{
  "num_hidden_layers": 9,
  "hidden_size": 64,
  "num_attention_heads": 2,
  "num_key_value_heads": 2,
  "head_dim": 32,
  "intermediate_size": 256,
  "vocab_size": 7944,
  "hidden_act": "gelu",
  "norm": "layernorm",
  "norm_place": "pre",
  "norm_eps": 1e-05,
  "positions": "learned",
  "qk_norm": false,
  "attn_scale": 0.177,
  "bias": "none",
  "tie_word_embeddings": true,
  "parallel_block": false,
  "init": "normal",
  "init_std_qkv": 0.0207,
  "init_std_o": 0.00489,
  "init_std_up": 0.0207,
  "init_std_down": 0.00489,
  "optimizer": "soap_variant",
  "learning_rate": 0.00764,
  "beta1": 0.95,
  "beta2": 0.99,
  "weight_decay": 0.071,
  "lr_head": 0.00935,
  "max_grad_norm": 2.0,
  "warmup_steps": 200,
  "schedule": "wsd",
  "decay_fraction": 0.564,
  "decay_shape": "linear",
  "final_lr_fraction": 0.0,
  "batch_tokens": 32768,
  "max_seq_len": 128,
  "doc_mask": false,
  "train_tokens": 141100000,
  "max_steps": 4307,
  "dataset": "wikipedia_en"
}
Each number is 128 + 32 x the weight over its row's rms, rounded and kept within 0 to 255. Layers, rows and columns count from 0. Numbers have three digits each. The size before them is the row's rms in percent of the matrix's.

# q: layer 4 attention query, 64x64, rms 0.224, rows 45-63, columns 0-63
# k: layer 4 attention key, 64x64, rms 0.219, rows 45-63, columns 0-63
# v: layer 4 attention value, 64x64, rms 0.217, rows 32-59, columns 0-63
# o: layer 4 attention output (transposed), 64x64, rms 0.18, rows 32-58, columns 0-63
q45 091:077127098128144124110071134119116073170098125128129147117057140044144123104100158176129179152100159143148127094184146083125125155135102122131163140134082168170133172163110158106182097108193151
k45 099:119111080090126071119085147178150098144131152139202153115082114047132145108100190151146182153138123126132125108184133177135146135146117131096173157086114195112114150152157118134151088080099161
q46 096:125139139062106166117107114128099131133142206168162113081103131144138179104110171089116048110089158119138112106096091114050163130176102137155138103093190149107142167122083136152101126093159119
k46 095:179115148154090184147137079109107121122126127137141085161089109133118162139125175123148075131097152122189115138172158140084177109169151141123087152044163176112179116159050143174135152122132134
q47 092:137084158098083190097144083170105099139172143134088115124125155085113131136159107140114175089166127133156150132173191122062118080184139145128092170151152101120071139106100119127116073121159192
k47 089:173100109051099123126166103188132086108163157131078186107089164176105067118169164140121101197130125126136149136112169099115155102126099126163129133190118138143133110131102116110195068122131138
q48 090:086107125107172146103118139111105119091113179161104120197168143129170122124137163187164179146165128089100144133142069120184096143109182150079126176156078123135077061093158111128146121115111092
k48 090:104148085120170134097147118090111072104082184128141170143157138083182131119147111155130137131189124126074144095141114176147119135084165151062160166163143143151134100098210140155150127149198121
q49 078:131085106144203143138137166125102157115149153129081127122078166184204153147189107153152135088179112117119119067103097085080083101116133080161161122153104142127160113114111112103195144105123118
k49 082:139075081140195197142071104116139149072106163092134130155120144144145133147151140121128133150201153158120099118113066111106126093124078086127168148215099179079134143103129115135136122097143152
q50 097:176116135147143094134092179170144150122110158115143095105144107120154118144075134100078101160111100139097147102100176116082127116131087137109099207102139152163078175180114187059082160164137094
k50 092:117105108158124110112131237129168106096128143106179056101153105144145117167117095101085183161104128071124127144098127100155144121162092100106085152052140087118108095182097120121142140158125146
q51 087:095108123112094166169091099131163180095116113095082132138114171138095159110085202123094138163103116113151101134156195125105075138116076105167183095118110156159082074161095135164179118120116105
k51 093:105139115141111127118123153116163152107074124064094096043142158137148146117110133139104175126096120158117128127199136160124104101148119089153189091129111213158093121157079152150160109136207112
q52 078:091134150137175096169056134139158072116133095072131145168088110093194157109121125104136169099146173130125138174142089074158147189138099117190114078147120108125119140150088120103100113065112127
k52 083:121125094185110116101076132131128151102134132166183127172073080062198171088095135086159134111115148105083120150083104106126102165105139153149193083117158147106137195163120145138146137119084125
q53 095:147075136116121126131118143143103106109136134109132146130054121155183094130112150087148214129151203149103168147134149133167117158148148163111142111138157090087144092124131111087095022146070143
k53 100:148114107155098098153125087179135165115105183139130188142122097096207126118145097060143156109186134185106154126109108107117074136127128146151178137156167076097171187138128156121093125139088167
q54 085:081114165125064119150113128118109102160082132081107173135110100208100125119128151140093099135142112141150131133200194170118118147104083087146089095154189153128084095107178100131154149177164127
k54 108:141134094139123110145084139102159154126033154083133127157154123139130111121106102103133134110104129173144101217106082069131156140098113068212146074117121146157117176097175103107128122156114148
q55 097:099133140155102157094126126164190149152145134080140133109177086151165132089179175115049128109160110146094086126082145109125081168142098118108152063173158143126133139103110186068131137123117188
k55 099:117103111149122138119116114152151097133102086102142056178099146185137129088148149099106160060127129095148124127081159113154089157090111121120129087143144117108118089095105214057141121127054183
q56 092:082140178127144199111173057140112071131219143095119112139135079134179131128129109045086139134104105103094158105164131110167134126101174134150092135097162135138165144133132122147125120172098107
k56 105:108117213075132202123134128171123095135212131163108167138123104177121092116109118101118115151132086104067135138168121132149089164097075095120149091097197109131165113179141130132143134103151129
q57 105:105168113121185134105127079124172159167146139119132141070164106119127110186145105136125117145144115180147102146164101076070067106170084143176201175118141158103136175134090114122098136139100187
k57 116:082110111144124122110101082123115128118179149168143059113184089121076092131126105138135105114161124095168048118121156114104118050157104170128135144068102145151138168102120163144106110107088204
q58 080:088114100151157106145109084139151134138162103118081144082094127122154112093104148144096102091132153150179116085142129163111170172172121153136108221106062146108134189106141078161194127174157121
k58 096:138053079096156137123128136173058112095139107172167123091126125098063080129070099128078081149129159120164118139162083181114132163173068170113137135102117139101120124138156104112182142127100131
q59 090:142126162158098164191116115155086143115105145106097143082132165150092119105114157153143083176109140142067200105144117079135122159087172132137142075123097082067089083085156087111120134185118144
k59 111:147161087145058148136104147128110177136123164073173165120142137139158170158093118094144089172125164206129162138083088156111100145100153106176197115131120087157118174102177146119089135132113166
q60 093:120138073112134184090100073082120119103160145093124144088129167114106133112131122104169103110108123135135112113173137148165118131117173118161160058201149133165096118150085074119108150040104069
k60 101:096150125103149125115129102127135112055139127091131167141149148113084161093133150097204118093137048120147091163097117125154114138112173110152122116157144202180114128122114119226107136073112090
q61 087:157133125122127112125157094138160097155167150135149196141177151106118149109108071111052122177160092124103152148133217116153147115121136058170117143147121076150097148140147171095160127170072162
k61 090:137136111113128142080131136172215169142122095152145128131122146118145161069121120104105151158145087145130104172056104056168135108109164115191101177096068105132151168144179160107140158126089120
q62 098:088108144099078130107130168105217147111113167167170126095144122110102125146173125108118095141175083129115152112159095094096090103052089145113138091157093139166147184206114101153127110104155125
k62 094:164179126151124150080118138107149109113119157080166067137151137118145130118161143050169120104154155108129167146172149118132161106125138121111136133122016148178171162131134138116071106051144146
q63 105:167070139171103165089150179112091130149171111099139099199115095135089087145121066143161097161140230101157163121161137163122127133130098152119125128108148139118177096117153117126082086152130170
k63 101:144103189110099097156157156154093143207141171138079153115119132159096068166138124128165094152133135109125136076138103071138074172119105108133137112170145166076177073119118067164107097131133159
v32 101:149131116143090109081166139079102115099093168076144111164130126092150138149065127140128119086125145062132135183131099094112186192114112128115079100155156108159114174186107153114197119084135088
o32 108:096101110134131085122091097199149156144179159186095124076145125147125126124153069124169111137143175189105111065131135137142072060121119157150137139100145108100131111055151099081102138144092152
v33 105:130111122135187112108141122135147157074119091146078113140135138122156150159096155112125199076128105121147117141156060125137095080133175130107145188127060164146107099109140087108213140109188085
o33 106:149145156078080067166119135105094130180178110084153167148088118119104120080109106126137086164107151147140150158132134094122160164169124099164123075074184103085151184123117132106106140176079176
v34 110:087210143165100090155147130149107140109145117102199148069107110058140132124087178147154176196102172157163112133134182136150113163163130140106152110137149138145121144142161158150146146194157105
o34 102:157064141114141210092129143151121157121166199153056141177142114174155091122173113105071114118162148115098120138134126088121119098097136106142118100145073122071191099153112124168097101137100118
v35 094:160129177138112097150162136112085173143087107105143059171149086185101099107094113143129071121095153096079048130091102173132195123119131138097090173141156128071148107091158120117135146122137138
o35 094:116126078084126140113048079184190111132158141122142173089109143096169156145139132104136168135166090156109164159166121091139070125103143183129198120125126173134118195170099140122123105113098141
v36 107:140188151162139125119168150086131105113144032113137085120164143127145075135151133121119134135124109146116048169102097134149099136106116088109150176187119186087167120084174140088181130170125141
o36 100:153095078141063141155108105184075105098107195134144140104089121095145133164129108127149124164085131117125170203143106133110163105165148184144137109091134145172108198192097142164110103110133152
v37 115:183134134113089153096195131135157134135166152144109114134091150152127148138124068061085106057109070074123096100138114139126177131159103113202104163137119148172091154184143107124109156090155141
o37 112:061128123129137085176115117076047129129105102096129156119150162112116165125157141160173112147154168196127170127124090127134106121109139190068165116131131128135121093053134171073138114162108173
v38 104:152153143138125135141110145098175149045083126117128128104177172111148138172105195128143203131128104124134063131063122111144092155135091138115159083168107145134048080109140175137164134107129135
o38 095:139105147116136131151115064134069093175166147145143176166114092171121092110144085177140055127119113133193141154176143127148131117135105168153048159081131110133184176146170134143124134146169157
v39 134:093194113143080120100173127138195141145130075060143135090117112121088138115093086157120160085085169113134136135104153120153086155159030143131115116148153165128122115176156102119084094101111098
o39 140:127097110100185144146085113105081154108143235188111152118152156187166124115198153100114129131157112161127169147118086102104171100111181153109164158103112124113139107106156143109144177130163102
v40 115:192177104052135151180172093088118183097136118152122120165143173157081135096141129106150091144084107115128097157149133138109176095122131119159087183178168106089106127130148095149162163141069130
o40 110:124118140133107103119097173132100050133138106096146134132089137137165139137121141163112176120179126152098182086117095124178112163148109174079195112089136185176144121173104153100095078157198136
v41 105:125121090157111144152085157058114121172079136069135101121184158128147144133116126160146111147134181121138136168170162110058173095049084104114154084111148122068088102161119101111147127116163154
o41 106:133095121094140135121190135208136106083146140208138140113094116147100098134122135132163123074134078121089148104093114125182071129169132191143089169172180128143158127105100132109130155125100063
v42 112:131106145161136115174093123089124123028139097120146134115091090145177106129056133043115170158101102131101113099074081133124153169141137156137108072092142124167096117147135170080161147129121131
o42 115:145116145118119138097155114144092146213156148059110133112169137114058140115118124211145069172144171130143147110199143130138095119117124150143128170149076135096185116113158104183108093153130148
v43 113:132099075073105153060170153098133138110128128096073171112148142039126124142161085143203135151154133066178100149154131112095115120136083104133151163155134156088110119175079112152120131102107119
o43 120:119121159156071148159148133148122139124112150170170106158121095188145083111110135073113134143114117193122129101086145191177121130139159139131136083097150109178156139097187151074112209191142113
v44 093:104112113095156094146160173147142198098112117070085162149135121089099159111129131157153165095186144108127085149088062114124190113170065129136114136137127149107138151152076110172165142078181108
o44 095:097167128108179136140053121144119136205209156129178105130122154136135100091124133109121102131107048165087125097147116112153092136109149145093143118059141126098165113070150117094076143154109105
v45 110:117158154099118135128121176075110090139131098095127158142167108084175108089140098144150132120175153113094156200131091129132152184101142093146076103151170115080167161174149167105161143121036133
o45 117:154092094154116143114159123189142135120149165162123085069114157148126150189131165155133143152123137122142088074147147205122129072172142180122160142098122154179150081120115120142068138141209106
v46 097:124128195124120133123153194152120122175147087120095130116165086115192128135114091130127175069166181099071105156088096174131094121180137116117129171128106170111159103119213140096108128131103154
o46 089:145098091079108160157135063095119153089149133105131162073114174117096165130152171129122153181079081138159102179172135114105144099104190165169126044085148127150129133122085149135110139118168107
v47 112:142121111084149115113141111183080135176112129097126141127137121119172111182126118109084098146105156111091137154122158052101122110127139096058119154137124155139110113131140144046114090195028097
o47 105:094094139130080135168122127116140175115150138161109105091136127138124174064119136162139178079135105131112136113142129171131163114134117094194109033153110169110109124108080103164150103075214096
v48 092:108162136128107093089107156150145079170073094140097129134089143139108144090210096165145147108221112142156154137154106083202131114097140076135090091108108169091102092090136119115163137132127118
o48 088:120138077125164106140128134110124164051175111129133132122085126157160158197102139127113051094100107118142108149147130142100127088227098083108126148069124101173092149138092117112093158162110094
v49 086:168107201164174076129150089055167097115111140037120101123136086159165140191063104088137106121135199115130149097146128138105129127137108118082162076126129150129149136122118120131130139105159112
o49 089:132137091074128137084121096178122151168151118145086166101111179155090153067156097131108161101104111105119138138094165131142140092105153170181068144142084065129103143111186179143139143093063149
v50 116:162079100138143155122114170104126126128142127113104185136021116159147103139167117113144146148205179135157109099122096115101174132151076118134140070112138207157162139106069147104143124127136166
o50 118:092174132151119145124163142149114158143173131107143101104203123122074157103089135157142087159071061131086147140141126159196112134124159109119104160122083090143066113089172100166138167166093083
v51 088:103168092141127179113063079163112130164108138153131133141080125175130123151131125138164107086118158146160149156172129147199106131085181162073097051130152144161075119130091097122118144112064103
o51 083:131098159098114070131125196084138144073098150136116147113142110129156126136105120155093130129151120167116138120122164127080109111162073046138118202149124130115065128135129058101167102210152123
v52 087:101156086128129106146103145198073144093086139117119153097150160110099195097117151155226130177152132144123117158140114144218107120136152158095154074118156125124075121131137096124119177109106151
o52 099:151109169133191155128152151119170166118196130125140087124151120169170102152133128136073108088145122140154160113182164138089127116150098131148114164096135155142195168191100186095141125204168116
v53 109:108143063100113068108149151152119111112172123158114135143132112055132159149103096094119138176116112105103129122091102128142043121155132166111123187141116144217119123194162151127122078142178100
o53 107:126124163200094172156140065090095170137151122103134102153160123196127104098124139098113124096140217159184139145179143126075191156136162107166126093151156152093129101105097138102148117139107118
v54 096:143088114152102174124157146163157130114143103127083169114136132133157081070145172157093142111206078144128143161073126133118156178168120121123141193159091130091161126118121180058185088144137136
o54 093:132175115153109121131091126128111162153088161105150092105153127099095137171105079105187047145059126120114105117138091103146133120093136117120155069055178138143147160137127052151084139077149133
v55 072:148112108178085157123143127105109110139136127157137114158115125159120115145126136189205143164138247125163109140120151134114095095150089158067175116130169155136153071079157119141136099172154163
o55 076:165126125129139158132146122166164137073138161154137192150118094154149100121133127110105145150124112163114153188143126063193115154131170106187115139126148112153097200181161138131194184122081074
v56 103:133150112120153116110152170061117174157111167120222142151091188133079114131150186128096150157147135107134140125140195093084120175154173128172095127142112143157129160088126115063137116149098090
o56 118:096087139114127107113150108192140099128204085200088138159178107125125184126124092127167137135123171112129108136104049163170149175117109121101181133096119115072092144165121114153151162110172121
v57 099:106111168153180142067149076166156127137149077089157146160109100167113134193150086101113136112053130135175112114143141132093160119137102098173130163116174177123153137148098071160086180150131160
o57 096:095154106089094112159146201091100120130103173145141109106124150089151147078154179098130185159128105098085142121095132154109136113126157155098133086188030108126122134096154168136197160125104124
v58 086:088129130163107104121118154158155103110133084110146146172143141150086153116176105141171148171169110132107082143005128111169121154171079138140122104118181172121100072122135117125086142178137165
o58 090:118128111133190169156128117107083155122149171135158119150126133118171116135117164133095088113106131139152127140222111119091115125132128148105122161117046141131168196160155146130223149116148053
v59 083:144103110114151120113147085199132157077059127096127146116184188127093176126123175190158151153077109128151163156134176046120128112137104111116162153128153105091090089103137097116141145137081136